python train.py --d_model=128 --n_head=2 --n_kv_head=2 --activation="squared_relu" --norm="rmsnorm" --attn_scale=0.125 --tie_embeddings="early" --extras=["some layers without attention", "a norm on each head", "value embeddings", "hashed n-gram embeddings", "an embedding shortcut", "skips across layers", "capped logits"] --init="trunc" --weight_decay=0.0038 --lr_head=0.0158 --warmup_steps=41 --decay_shape="sqrt" --steps=8951 --dataset="wikipedia_en"
Each number is 50 + 12 x the weight over its row's rms, rounded and kept within 0 to 99. Layers, rows and columns count from 0. The size before them is the row's rms in percent of the matrix's.

# up: layer 5 MLP up, 512x128, rms 0.306, rows 473-499, columns 0-127
# down: layer 5 MLP down (transposed), 512x128, rms 0.0728, rows 473-499, columns 0-127
up473 119:65 66 65 63 53 63 63 49 40 26 56 49 78 48 49 60 56 40 62 49 62 51 65 53 53 44 51 52 74 31 47 49 53 49 35 71 61 32 36 61 39 35 65 53 41 57 43 44 42 45 36 39 60 39 41 51 56 41 52 39 47 51 50 47 43 52 67 65 27 66 61 40 56 43 65 46 65 49 61 68 26 48 44 50 31 51 15 75 56 47 48 38 34 65 58 29 59 78 49 48 59 58 63 56 72 43 37 43 50 47 75 63 50 50 51 39 51 68 58 55 42 47 58 50 47 52 70 69
down473 107:57 71 34 61 57 61 61 55 51 47 51 49 23 45 35 60 46 57 53 61 57 44 70 42 32 31 57 50 34 48 58 51 62 39 51 33 44 45 49 47 57 51 44 44 54 40 57 60 44 00 33 65 53 50 40 50 46 39 60 54 53 61 47 54 35 40 43 54 55 62 30 63 33 38 42 31 58 56 53 62 50 40 51 74 50 57 50 74 58 57 62 44 52 64 39 60 52 76 71 59 42 53 41 55 23 39 49 55 46 65 43 45 56 32 56 69 56 52 45 57 28 82 33 52 53 52 48 37
up474 100:27 53 38 36 40 72 60 63 44 64 52 50 68 54 62 46 40 38 61 56 61 44 66 49 52 72 22 24 53 25 50 46 35 30 29 39 54 44 57 42 56 65 62 42 45 51 56 51 30 47 43 64 55 21 53 47 53 50 43 44 65 43 56 24 62 52 40 59 69 56 20 46 67 55 57 57 51 64 43 40 52 57 47 39 33 40 67 42 61 38 48 43 51 51 37 58 47 36 58 58 35 41 42 47 49 49 47 47 54 44 46 44 36 39 47 41 36 62 38 47 43 77 50 26 62 37 33 32
down474 107:48 35 41 26 48 65 63 62 34 59 37 51 30 37 64 39 59 51 68 59 60 55 52 44 60 68 45 29 31 49 44 47 41 45 46 61 47 37 56 53 54 55 43 64 60 35 32 53 52 50 52 47 58 21 46 61 54 53 31 47 75 45 56 36 69 59 48 29 59 65 55 45 60 47 29 50 61 61 49 39 42 58 43 65 48 51 48 43 35 84 64 38 50 59 41 52 49 69 36 46 55 62 69 45 77 44 24 57 38 41 40 48 52 53 49 34 33 57 43 63 41 34 18 62 48 59 55 45
up475 094:41 49 66 54 26 48 45 61 45 63 50 55 45 74 44 65 63 66 57 44 72 39 38 48 31 42 61 42 46 47 55 27 35 40 48 45 57 56 39 58 61 46 31 48 46 52 55 42 32 62 72 53 62 42 43 55 45 56 58 37 56 43 46 55 57 39 56 41 37 66 63 40 41 32 67 39 64 41 46 22 50 70 55 42 34 51 34 28 58 45 62 45 53 65 46 51 26 45 36 48 51 33 69 50 45 40 33 46 48 37 34 49 44 28 64 38 53 81 38 63 31 60 38 49 25 40 40 64
down475 090:52 53 41 46 61 59 45 54 54 41 59 46 67 56 26 48 58 65 52 46 69 75 32 45 56 46 65 45 46 41 43 52 46 59 41 49 43 30 55 33 39 66 57 60 58 43 59 48 65 65 47 56 54 35 45 37 36 37 63 55 52 31 57 42 58 45 28 36 74 59 53 66 37 28 61 47 60 69 70 46 55 54 35 52 69 26 38 44 59 50 62 61 21 56 65 60 50 42 53 40 86 52 49 61 35 42 38 48 39 55 61 37 55 21 48 68 41 28 45 45 57 36 62 53 43 38 41 47
up476 087:62 68 46 62 50 58 42 57 48 57 48 29 51 51 70 46 39 67 30 60 50 43 44 55 41 46 48 48 49 63 27 52 41 38 39 31 41 12 45 24 42 50 67 53 39 42 35 35 63 53 52 31 32 47 50 64 32 45 70 48 47 61 26 57 58 40 51 45 37 51 39 27 61 50 54 58 72 54 59 69 49 48 34 40 58 56 46 47 63 53 50 62 60 35 53 35 46 56 56 56 44 35 38 57 40 52 25 36 57 51 46 40 66 23 29 68 56 39 41 48 50 59 72 53 64 69 47 59
down476 093:50 49 41 60 52 46 34 46 74 51 63 48 47 62 50 58 56 60 45 47 40 58 67 69 48 57 56 62 46 51 48 64 47 53 42 54 65 35 55 64 77 55 83 40 30 82 60 48 59 42 57 43 37 44 49 49 60 34 60 55 55 65 52 79 48 40 71 58 24 51 60 58 58 79 49 39 55 55 36 68 62 48 58 54 60 55 52 53 37 42 56 44 70 35 39 49 48 54 35 84 40 44 44 50 28 60 55 44 60 59 62 58 42 77 56 32 41 40 55 46 65 58 54 69 39 51 58 46
up477 113:53 66 73 57 38 51 64 43 64 44 45 40 53 45 53 52 55 48 41 39 63 69 33 60 74 08 78 58 60 61 46 45 63 38 66 51 51 55 44 52 23 45 65 48 52 51 45 53 32 50 56 38 51 59 53 33 66 41 46 47 39 41 23 26 71 54 75 63 42 62 62 45 46 52 63 38 60 59 51 53 45 69 59 51 43 56 34 38 42 53 59 33 53 41 58 70 46 58 37 52 39 54 43 45 42 58 54 44 61 43 50 42 49 45 51 53 60 65 27 41 38 57 63 51 42 76 25 63
down477 111:62 50 67 60 37 53 59 52 48 51 36 56 58 66 59 78 48 47 50 62 44 68 66 67 42 30 49 65 51 50 46 68 48 54 42 37 45 56 63 41 51 34 48 67 28 69 56 59 53 65 41 67 30 35 29 70 60 53 69 53 39 48 59 36 61 50 78 70 57 65 41 59 48 56 84 49 50 68 41 48 59 35 42 55 45 35 54 38 29 58 73 67 31 43 55 56 47 45 44 53 38 31 69 59 50 41 43 49 46 52 58 51 49 62 58 37 33 59 52 35 40 33 46 62 66 63 53 55
up478 091:42 63 65 44 32 46 56 31 68 45 41 46 46 65 35 59 33 17 31 45 56 56 53 76 27 47 54 56 59 45 52 60 38 50 63 46 56 44 41 57 35 27 41 57 40 58 21 46 63 60 50 49 51 57 40 45 66 59 33 26 51 44 41 53 52 29 73 52 41 70 42 50 72 35 62 52 51 60 54 60 62 49 65 29 30 61 49 38 73 44 46 67 43 57 42 62 52 56 42 37 52 58 50 47 37 47 52 41 65 49 31 34 61 42 39 48 48 65 67 51 45 55 47 73 39 40 31 49
down478 089:51 42 30 49 68 41 55 51 45 37 40 36 50 55 48 45 60 73 49 22 53 56 49 45 52 23 35 50 48 49 59 53 46 52 62 58 37 64 72 53 56 63 43 51 63 51 58 43 54 52 52 40 43 29 57 60 40 47 45 68 39 52 80 37 61 63 40 36 57 57 70 53 45 73 53 53 45 56 50 48 43 52 42 26 71 44 55 59 27 45 46 62 40 41 65 53 66 54 46 64 56 81 58 70 35 57 48 57 74 59 42 53 64 72 53 61 49 26 41 58 41 46 39 49 71 46 20 62
up479 073:67 51 41 65 62 37 35 31 40 52 30 70 61 38 41 45 59 31 47 57 55 38 55 45 37 43 46 64 54 57 53 45 51 41 33 43 46 87 69 40 41 42 53 42 59 42 46 27 48 41 50 51 37 56 32 48 83 66 52 43 36 52 55 39 31 44 52 62 38 42 53 48 34 51 34 65 36 47 77 40 68 62 44 62 40 49 55 58 46 55 38 39 54 37 55 30 46 34 30 54 64 64 58 48 60 69 42 35 62 63 49 39 47 52 66 59 54 61 37 73 37 55 40 38 58 42 32 37
down479 092:26 51 50 50 47 52 75 43 63 51 38 35 41 51 45 66 65 61 37 58 38 55 46 48 75 54 52 46 63 51 44 37 41 46 50 32 56 65 41 40 35 51 73 60 41 36 50 36 36 92 56 49 56 68 53 56 49 50 56 54 47 50 46 47 52 64 44 55 36 60 44 65 47 78 76 46 77 58 39 36 41 42 39 45 41 64 61 39 60 36 44 34 47 54 67 59 35 54 64 55 32 61 53 58 48 74 49 62 62 62 74 57 57 33 30 66 47 53 57 45 51 35 46 45 46 56 64 32
up480 082:49 44 42 53 33 59 76 52 65 63 40 35 82 54 66 30 53 51 61 28 50 40 35 65 35 50 70 48 66 43 52 41 49 35 56 68 49 54 21 56 45 52 46 45 57 46 63 49 47 45 52 50 43 45 31 63 68 41 54 47 53 47 27 57 29 71 53 41 71 48 46 70 69 49 35 73 35 44 43 50 56 46 54 53 57 53 67 61 42 58 59 67 59 39 45 37 53 60 56 28 59 57 42 35 75 53 43 66 55 42 68 51 53 53 43 34 57 36 40 48 59 66 48 69 38 44 60 70
down480 093:42 58 56 43 47 58 41 45 63 50 52 46 35 46 35 72 51 36 46 56 55 50 63 44 59 67 31 47 59 58 59 68 33 46 74 50 59 76 59 54 55 42 35 58 50 40 42 50 46 36 49 45 56 77 44 64 44 42 46 42 54 61 93 42 61 32 61 53 42 49 38 50 53 46 70 40 75 45 65 52 50 65 30 66 33 31 46 35 63 47 31 45 51 53 42 68 42 47 59 58 59 49 43 52 22 51 68 34 47 42 55 65 52 44 66 68 64 44 45 61 34 29 64 47 41 54 55 31
up481 103:53 57 48 48 54 68 53 47 63 62 65 40 54 40 68 57 77 65 52 26 47 47 51 60 58 46 38 65 49 62 46 59 53 24 61 66 53 48 53 50 58 45 55 80 32 53 46 56 55 48 53 29 66 58 23 35 59 66 51 53 51 53 49 39 50 55 42 61 57 75 48 35 23 40 54 30 33 56 47 61 61 39 45 33 58 36 59 39 45 54 34 37 42 56 35 61 51 61 79 67 31 58 50 55 47 28 40 50 56 33 52 51 31 52 69 67 43 31 48 36 50 42 53 49 56 55 23 44
down481 105:46 31 60 44 49 65 48 48 75 68 60 47 56 61 59 59 50 49 39 60 50 50 52 48 62 73 51 47 66 27 60 40 64 38 52 51 28 33 60 56 35 61 56 55 53 46 62 24 33 43 58 49 48 44 42 58 53 50 48 19 42 47 44 51 36 31 34 45 80 67 55 53 49 40 54 63 57 45 59 46 50 35 56 37 69 41 44 20 60 72 58 40 32 69 57 59 44 30 48 53 64 58 66 41 55 26 44 60 43 49 53 52 58 36 49 66 35 42 51 43 62 49 36 40 59 34 21 49
up482 112:35 38 64 51 53 44 54 54 52 46 49 34 51 40 58 51 56 34 50 43 42 71 85 60 46 42 85 25 75 70 48 36 52 52 53 47 52 31 41 39 67 31 61 49 72 34 46 51 46 47 45 28 33 58 58 38 51 45 61 37 46 52 56 59 50 62 64 67 56 60 48 32 61 48 55 56 59 27 44 50 35 54 53 60 31 38 52 47 40 66 72 40 47 41 57 36 42 50 37 70 53 74 31 69 56 50 38 38 54 44 32 61 62 49 46 56 30 25 61 47 45 49 50 55 47 47 43 59
down482 102:40 26 56 61 51 54 51 27 65 49 47 64 47 57 46 44 43 48 52 59 76 67 48 53 42 55 64 35 53 49 41 48 36 45 54 36 52 68 44 53 48 50 59 38 64 60 68 42 54 14 39 57 53 56 33 53 42 36 12 31 49 49 48 65 70 66 32 56 50 40 54 56 48 51 39 64 57 38 41 52 54 64 45 69 54 45 43 62 56 61 17 73 66 58 61 70 40 47 79 58 38 71 60 44 51 58 50 71 35 47 63 45 41 65 56 43 48 43 55 49 44 53 53 35 49 35 61 56
up483 126:41 32 59 40 39 56 33 46 46 43 27 59 63 42 55 48 48 40 27 60 51 52 58 42 48 37 40 28 62 47 49 48 68 62 67 32 50 58 68 39 62 40 69 53 29 39 61 22 39 38 37 42 21 71 10 61 44 66 49 54 61 41 36 46 44 46 42 76 45 49 68 63 41 32 36 45 54 43 47 51 35 49 60 53 54 45 44 49 62 45 55 43 55 45 29 41 64 56 52 62 56 36 40 47 36 61 63 55 45 36 35 68 62 50 37 40 50 51 57 76 40 42 53 54 62 45 44 47
down483 117:39 60 48 59 59 48 65 31 50 50 65 51 62 55 44 36 36 44 58 38 51 76 45 58 28 52 62 57 48 59 61 63 28 62 32 37 43 49 48 40 69 48 50 67 39 55 34 22 69 57 72 35 58 41 56 53 45 59 59 46 48 43 35 71 37 39 39 77 25 56 47 56 54 31 75 30 53 49 58 53 65 39 41 55 60 36 64 66 66 49 63 56 55 62 26 51 49 39 48 32 45 66 52 49 38 31 59 50 44 40 29 61 42 52 35 51 42 68 57 62 53 62 50 53 40 54 53 35
up484 090:63 68 59 44 52 38 33 57 37 66 51 76 70 70 53 55 41 66 36 60 53 59 47 55 45 82 63 36 49 44 37 45 38 59 42 51 52 51 65 48 68 58 44 69 60 59 33 55 64 68 68 43 50 79 49 45 38 52 32 49 63 54 65 56 49 46 54 49 45 52 56 66 38 39 45 26 47 53 52 44 67 59 61 36 62 49 29 39 70 45 46 27 35 59 46 40 61 61 47 59 59 57 56 40 31 40 25 28 64 54 40 64 50 66 44 48 55 28 61 55 45 47 47 54 53 54 46 74
down484 102:46 40 40 68 42 42 54 53 44 46 47 24 46 64 69 49 49 54 35 49 37 50 57 57 48 53 34 62 63 69 37 58 33 38 39 51 58 62 50 78 47 65 41 35 36 59 62 56 47 30 45 71 64 69 49 45 59 66 65 36 39 63 54 65 64 41 50 74 62 37 47 34 53 49 37 49 44 54 33 42 49 63 49 64 32 21 61 40 35 59 26 56 48 36 55 62 67 62 53 47 25 38 43 59 53 62 59 57 57 65 68 43 28 47 55 36 27 49 52 43 36 47 61 47 66 36 42 54
up485 111:62 40 47 48 48 28 40 42 62 43 70 44 53 49 51 47 37 34 62 47 45 61 56 51 51 60 30 32 66 64 43 60 63 38 56 52 37 23 36 41 48 69 58 48 50 48 42 54 39 40 41 48 61 25 48 54 42 40 44 52 60 56 58 40 41 61 66 70 55 72 35 44 48 61 53 59 59 64 46 57 42 32 53 52 29 50 70 75 60 50 54 48 50 47 60 57 59 40 42 34 39 68 57 48 38 50 54 29 49 73 43 60 29 33 69 28 77 64 44 37 45 72 26 33 61 55 52 33
down485 110:39 45 52 36 42 48 42 51 43 44 44 38 53 40 73 50 56 43 36 42 65 56 32 35 30 47 39 42 43 70 50 70 40 62 42 55 35 22 61 64 60 55 51 56 68 29 39 53 60 70 47 57 46 39 23 62 58 61 52 32 62 59 59 46 36 59 53 46 38 52 49 46 31 65 61 61 62 60 44 42 24 37 62 47 53 37 51 50 61 58 51 35 55 64 29 44 42 36 48 71 48 73 62 55 58 37 25 27 36 41 45 71 39 55 46 44 28 65 49 51 63 53 44 74 46 44 63 53
up486 087:58 50 52 62 21 58 56 59 49 56 46 40 54 62 32 50 58 54 52 55 51 58 47 55 68 77 49 51 57 59 27 31 46 46 61 53 55 45 57 54 22 61 39 71 53 62 45 70 38 51 64 47 61 55 84 54 45 45 58 33 35 61 46 55 48 62 32 54 51 53 52 27 42 38 45 43 45 28 59 49 47 57 45 43 39 53 61 59 24 32 43 40 43 47 71 54 37 52 67 48 63 35 51 26 47 60 24 60 24 39 74 46 49 61 51 41 33 65 55 62 63 35 52 61 37 51 37 40
down486 091:45 40 45 45 37 74 53 52 36 25 63 59 39 51 47 49 62 48 44 65 36 44 40 33 47 40 51 53 55 47 61 35 42 58 63 54 35 55 56 57 65 44 83 66 52 52 59 17 66 40 52 54 28 49 71 53 45 32 50 66 73 52 53 46 65 44 72 69 38 66 56 51 58 46 60 70 44 41 74 55 39 30 65 47 53 47 57 62 52 44 59 54 47 38 16 66 55 39 45 66 48 68 67 64 64 51 47 44 37 41 51 51 47 51 36 60 52 60 52 43 63 47 53 44 47 46 32 25
up487 101:31 47 45 40 54 68 61 65 43 38 45 48 54 72 46 55 46 83 32 46 45 57 51 45 34 60 68 31 26 45 71 41 52 69 47 46 52 43 38 59 31 44 23 49 55 37 69 40 47 69 61 45 48 65 63 55 60 53 41 38 45 49 37 56 48 49 47 40 37 74 44 37 46 53 62 50 71 23 72 64 44 49 69 37 65 40 45 37 55 55 51 67 43 74 44 51 59 41 54 49 44 52 43 38 34 46 36 59 43 63 73 47 44 50 46 70 65 51 50 78 52 41 56 60 36 56 56 58
down487 084:65 59 63 51 36 67 67 81 48 64 57 58 29 63 45 45 30 34 42 40 42 48 44 70 56 58 59 51 46 46 43 47 51 62 35 39 57 60 48 34 51 52 48 48 64 58 31 55 54 91 52 59 51 38 56 59 56 38 54 59 76 58 64 51 65 64 54 51 54 58 58 59 66 47 66 57 45 38 47 58 57 55 48 57 51 46 68 66 49 52 39 47 50 86 56 40 53 50 38 57 32 40 53 36 43 55 34 21 42 74 62 58 27 40 58 59 42 61 60 48 52 53 37 65 32 46 73 51
up488 097:64 57 55 54 44 63 41 54 19 30 42 52 51 42 34 88 58 36 47 38 28 45 47 57 55 81 37 48 21 44 62 49 58 52 48 58 43 51 48 48 53 61 21 55 39 65 43 47 40 58 67 34 45 62 63 46 56 46 44 55 45 39 41 36 48 56 45 46 51 57 40 51 49 56 61 46 57 42 51 67 75 65 71 45 46 55 67 59 57 45 63 48 51 42 47 45 46 46 31 70 28 64 42 35 39 22 58 58 56 69 52 41 47 50 49 63 53 54 54 59 78 53 62 52 31 29 47 67
down488 108:72 65 25 47 57 59 58 51 28 41 47 53 43 55 45 52 51 55 52 53 43 41 35 53 80 57 35 54 49 63 49 41 68 51 39 55 49 61 53 50 49 75 49 60 36 57 49 50 42 99 46 35 41 55 61 50 67 50 53 46 51 74 64 46 44 44 73 41 41 49 49 55 43 37 87 64 20 63 43 55 64 54 54 49 45 41 59 50 40 64 38 41 64 43 64 63 52 56 68 58 49 38 29 54 37 54 30 49 52 53 60 58 57 50 61 45 41 59 48 38 37 31 32 38 56 45 58 60
up489 081:50 59 31 64 61 59 47 40 77 31 71 57 40 37 61 57 46 52 73 53 53 53 20 42 50 50 59 43 57 45 53 34 48 44 44 57 42 34 58 41 61 55 41 40 52 64 38 48 49 52 64 64 57 39 33 32 53 54 45 58 50 44 56 58 32 74 43 49 46 30 33 33 67 36 31 25 25 65 52 52 73 57 68 57 60 39 33 32 21 60 36 36 60 47 50 54 64 60 47 51 62 60 51 45 34 49 50 41 55 44 64 47 42 57 54 45 45 31 67 34 51 69 48 65 43 37 49 64
down489 100:52 58 53 58 50 33 44 63 60 24 39 58 28 36 53 34 41 43 41 42 51 46 61 57 62 51 39 62 67 65 47 34 38 80 45 38 52 40 48 62 55 52 50 39 27 48 45 51 38 46 54 65 41 68 59 37 54 55 62 45 48 71 42 42 16 43 49 30 54 71 58 57 71 28 37 42 38 66 64 44 60 54 59 38 29 47 49 51 30 41 52 50 33 59 39 50 21 65 49 33 58 59 43 40 50 45 34 42 50 39 50 44 52 38 37 32 51 33 33 56 46 58 31 34 59 65 45 39
up490 098:66 46 57 53 58 68 43 42 64 57 52 50 53 63 39 57 58 42 44 53 48 76 43 76 73 43 52 54 41 48 48 36 29 32 46 49 49 62 60 25 63 54 64 55 51 47 54 56 74 55 69 55 63 33 63 37 48 52 62 37 46 62 42 55 51 42 33 40 32 59 30 47 34 43 41 61 79 47 65 54 48 69 69 35 63 51 41 56 29 37 61 53 54 48 40 75 43 32 43 43 55 40 69 57 43 56 49 46 47 46 68 35 52 22 38 58 51 52 42 64 24 61 66 69 38 50 46 56
down490 108:58 62 64 24 45 21 63 68 49 56 29 43 49 42 46 57 55 60 41 55 51 33 48 45 55 62 61 57 58 40 34 57 52 53 49 49 57 71 47 68 39 69 34 56 47 42 40 62 58 93 51 59 55 70 51 63 43 66 65 64 55 52 43 47 47 50 59 38 64 42 29 72 45 63 55 59 54 55 37 26 66 43 27 51 35 46 32 32 49 53 50 44 37 55 66 45 35 31 47 50 55 52 69 50 42 67 40 40 52 57 65 45 38 67 51 50 49 46 22 43 69 56 40 55 56 40 52 62
up491 106:70 58 58 48 49 32 58 47 47 61 45 63 63 52 49 61 36 36 43 50 60 55 62 43 29 36 53 64 71 48 54 36 39 43 63 49 32 55 58 70 42 62 66 60 69 45 27 54 61 60 42 66 45 40 58 31 59 41 57 81 61 53 54 52 32 53 29 61 53 47 42 24 67 36 46 66 42 37 42 57 45 57 40 62 58 70 64 41 63 51 54 64 56 53 47 55 51 52 42 48 47 60 58 45 39 46 72 42 46 51 58 50 61 37 44 39 60 74 47 82 45 40 23 56 26 56 29 39
down491 106:44 45 53 50 48 45 34 45 43 66 55 64 62 54 34 66 41 25 61 41 54 53 36 56 70 49 40 47 41 58 61 60 35 39 61 55 53 63 56 38 49 58 33 42 64 40 45 59 29 56 55 56 49 64 46 57 50 71 24 54 52 58 48 64 61 47 60 72 46 69 64 33 51 59 66 32 63 57 26 48 44 48 52 71 29 25 36 74 56 58 57 45 30 29 45 50 59 27 42 60 58 56 41 72 48 58 43 61 56 38 46 32 65 47 67 52 39 43 59 39 63 39 48 68 65 55 33 65
up492 083:58 64 39 56 52 50 65 51 44 55 53 52 48 68 59 52 39 60 33 45 69 34 69 48 51 70 49 39 74 64 53 58 43 31 34 59 33 50 61 40 49 51 64 67 47 41 46 55 59 53 56 57 55 45 55 43 51 31 41 46 48 47 55 46 52 53 35 51 58 66 58 75 36 38 44 28 27 51 51 57 34 47 29 57 26 54 45 58 26 36 39 69 60 53 67 40 69 54 48 69 47 61 73 49 82 37 59 31 64 52 60 52 76 69 45 35 39 39 39 53 63 38 52 54 58 44 35 32
down492 078:44 53 57 44 44 55 55 49 61 67 45 60 51 51 59 35 67 49 67 52 34 52 49 31 70 70 51 44 29 40 56 53 52 64 27 51 46 41 50 40 51 41 43 49 70 41 57 33 70 90 52 61 36 26 60 65 39 32 47 51 67 39 59 72 43 45 63 40 42 38 55 47 64 45 42 43 59 51 48 66 53 50 47 53 58 44 52 51 48 60 52 63 51 30 71 66 62 33 38 77 70 58 40 62 51 30 72 64 49 46 66 66 53 64 55 60 33 54 57 37 57 41 38 29 37 53 62 48
up493 114:53 79 52 43 55 57 37 74 37 43 44 44 60 28 73 44 73 51 42 61 60 39 57 46 48 46 37 39 69 44 60 47 62 62 42 50 47 31 41 52 64 56 48 40 51 49 56 55 55 45 49 50 68 74 71 63 33 39 42 39 35 52 48 76 74 48 57 59 48 63 44 41 44 59 52 52 44 37 69 31 49 43 61 51 67 53 62 45 70 77 42 44 37 43 29 56 51 35 34 61 29 53 37 66 43 43 56 41 54 62 28 36 50 60 41 43 71 56 48 41 49 48 57 41 81 52 59 55
down493 109:26 41 41 70 60 39 31 49 55 40 40 43 50 50 37 49 49 48 36 48 22 43 59 28 20 64 45 56 46 38 59 41 62 43 45 50 38 47 30 58 65 71 72 63 22 55 59 30 56 25 47 57 52 63 58 48 30 52 51 46 57 51 36 74 69 24 48 59 35 40 52 56 55 80 51 53 33 58 69 62 39 35 52 39 31 52 42 46 41 65 49 63 34 39 50 46 49 54 52 54 39 41 59 67 46 63 46 51 39 51 48 42 41 50 45 36 36 36 60 56 54 48 65 59 50 64 60 51
up494 090:57 53 45 52 52 62 41 45 58 49 59 71 56 34 46 59 67 51 69 50 48 44 60 40 42 59 34 65 62 30 42 52 59 40 53 56 48 65 49 41 40 67 32 32 86 56 36 57 26 41 42 38 69 57 47 36 46 26 48 35 37 76 36 64 48 47 39 62 41 53 62 55 60 24 43 26 43 64 60 38 38 60 56 38 45 65 56 52 64 52 52 32 55 62 58 43 42 62 63 39 60 76 62 50 70 55 49 35 64 33 43 56 54 61 42 53 69 50 58 78 49 44 46 46 59 37 51 55
down494 107:60 33 55 53 45 58 51 42 51 35 42 46 43 27 51 54 53 66 49 27 29 54 47 42 57 31 62 48 48 54 54 39 66 68 53 39 60 51 53 66 49 62 65 55 59 54 43 45 32 63 57 61 69 55 38 57 30 38 58 37 62 62 36 71 59 39 46 38 44 47 47 77 68 73 67 53 46 55 38 30 52 34 54 28 33 79 37 37 49 58 66 42 50 57 53 33 46 39 58 36 47 56 57 74 63 65 41 45 30 79 45 38 33 40 40 59 51 64 32 62 54 36 37 57 48 46 47 54
up495 103:69 53 68 63 64 36 59 51 55 40 67 50 42 56 39 64 26 51 43 36 41 63 52 44 85 49 60 61 48 57 43 42 58 37 40 54 67 42 55 47 50 38 61 35 29 68 58 50 55 24 41 35 40 42 42 65 30 78 68 48 54 38 40 40 28 33 59 51 63 25 39 65 42 51 31 51 49 40 37 47 48 53 45 48 53 45 39 45 46 40 37 51 64 63 56 28 35 63 70 56 52 34 50 61 34 36 59 32 50 61 57 49 51 35 34 38 62 43 46 64 52 60 60 68 42 44 62 61
down495 109:60 55 59 34 39 54 50 40 60 59 58 42 56 56 47 64 49 68 68 46 51 47 54 35 58 50 71 54 37 66 33 42 48 41 37 35 55 38 51 53 52 61 52 46 62 93 30 77 54 58 61 40 49 79 32 27 30 47 57 54 40 53 42 65 50 49 50 29 29 51 56 54 61 57 55 75 53 58 39 50 29 50 43 39 55 36 54 41 44 40 38 33 38 52 48 30 46 50 40 42 45 28 62 55 60 54 43 53 23 56 52 60 40 61 43 61 32 38 55 50 34 23 43 69 49 44 50 49
up496 080:53 52 51 45 55 50 39 50 52 53 47 74 40 49 44 48 33 49 75 63 57 26 47 53 52 74 59 17 57 34 33 54 63 48 41 59 70 55 45 68 38 73 53 64 44 48 28 70 64 62 47 52 50 58 50 43 37 50 44 49 50 42 37 29 41 77 61 51 55 41 43 54 60 60 36 39 54 47 73 51 61 48 50 46 66 54 59 39 24 54 65 37 38 47 52 45 56 62 56 44 64 69 61 79 45 47 48 35 72 67 47 50 52 64 44 38 56 35 25 54 43 63 67 64 56 61 60 43
down496 079:37 59 46 39 52 63 41 47 43 57 52 38 63 48 31 48 67 83 58 44 35 40 54 62 48 44 64 60 33 49 41 59 58 58 48 66 56 38 69 42 62 42 57 70 66 46 70 51 64 37 53 33 57 53 37 60 63 45 58 60 52 32 47 52 51 39 66 66 33 41 55 43 72 51 44 45 37 59 18 35 56 54 48 35 45 51 54 54 54 33 45 55 37 32 49 52 43 47 49 82 38 51 58 50 39 51 68 55 60 14 61 61 47 75 63 43 52 20 52 37 34 63 56 46 51 56 40 53
up497 097:51 59 66 35 37 61 52 57 28 67 57 42 39 53 43 40 50 74 47 58 52 49 44 69 45 47 61 41 43 49 58 58 23 44 34 50 55 48 38 45 81 29 39 43 52 40 60 66 42 58 59 54 48 55 48 51 53 39 61 46 49 73 60 29 58 40 49 60 24 58 49 33 43 31 45 44 61 64 71 50 35 57 34 37 44 47 52 50 36 61 48 40 64 44 66 67 53 27 47 48 39 53 65 37 56 51 45 37 56 16 55 42 44 51 27 30 69 55 32 76 58 60 52 48 28 56 51 50
down497 095:37 31 53 42 43 53 34 68 54 29 62 34 33 50 67 54 51 66 49 43 50 73 60 41 66 59 52 50 60 49 47 48 59 61 43 64 45 65 63 34 67 55 58 61 44 65 43 49 58 85 74 66 52 34 48 49 38 58 81 64 35 44 74 42 61 48 57 42 54 55 37 55 49 47 53 43 23 47 41 49 50 40 50 37 49 36 68 40 62 49 52 41 57 68 55 57 36 39 49 49 58 49 82 71 28 50 63 50 39 57 42 50 55 60 59 71 40 55 81 42 48 38 52 44 56 46 58 51
up498 115:56 51 61 55 29 51 49 36 66 47 58 44 55 49 67 52 56 41 58 66 48 44 50 80 64 67 48 48 56 70 49 52 56 51 36 48 67 49 30 17 30 44 54 54 49 45 39 68 56 67 37 48 49 46 28 53 63 40 39 34 65 49 48 34 54 49 30 50 57 60 46 57 45 45 52 59 32 51 56 45 46 50 41 67 63 32 72 57 69 51 44 36 37 49 55 58 51 65 53 46 39 55 39 71 52 48 28 28 55 46 67 38 30 57 64 62 55 79 25 58 55 59 50 71 39 29 63 41
down498 108:53 47 37 51 29 45 24 54 50 57 36 44 57 53 45 41 39 69 54 58 52 28 48 54 49 67 51 35 74 49 55 74 24 43 38 71 53 50 33 48 59 43 50 34 61 52 51 58 47 62 54 54 46 64 37 46 33 52 44 62 56 43 38 61 63 45 53 61 39 28 67 47 48 50 56 59 46 44 35 48 59 41 58 77 58 30 63 83 73 44 46 65 48 40 37 50 41 47 31 38 71 49 25 60 62 64 40 33 61 63 49 38 47 45 61 45 59 69 61 48 65 41 66 63 64 37 39 52
up499 092:73 23 65 48 42 50 36 46 47 70 47 50 77 32 59 50 46 71 73 41 27 51 40 59 50 49 30 53 54 61 48 51 40 17 69 67 40 38 57 45 70 60 47 44 41 56 29 37 35 52 51 37 29 48 71 36 49 66 48 68 42 52 53 54 59 44 43 74 33 49 60 48 43 30 49 57 62 41 47 57 50 40 68 36 56 40 48 50 44 54 48 49 71 43 58 51 56 33 58 47 32 54 48 35 73 44 34 51 55 43 44 45 51 49 54 83 44 45 58 68 49 48 47 60 56 56 32 56
down499 100:48 54 41 48 79 48 64 57 51 53 59 65 58 47 56 49 50 61 67 63 35 31 69 45 61 61 47 53 47 38 32 55 53 51 62 53 40 30 59 61 43 71 39 73 60 69 48 62 70 26 55 55 50 50 51 47 47 59 50 23 60 36 68 56 39 56 43 69 55 42 57 56 32 49 67 46 67 52 57 45 34 16 50 44 36 50 30 64 58 61 56 59 42 41 56 68 62 49 56 35 66 51 33 25 55 42 49 68 24 56 51 55 39 46 61 68 55 54 31 57 37 40 60 62 49 61 34 44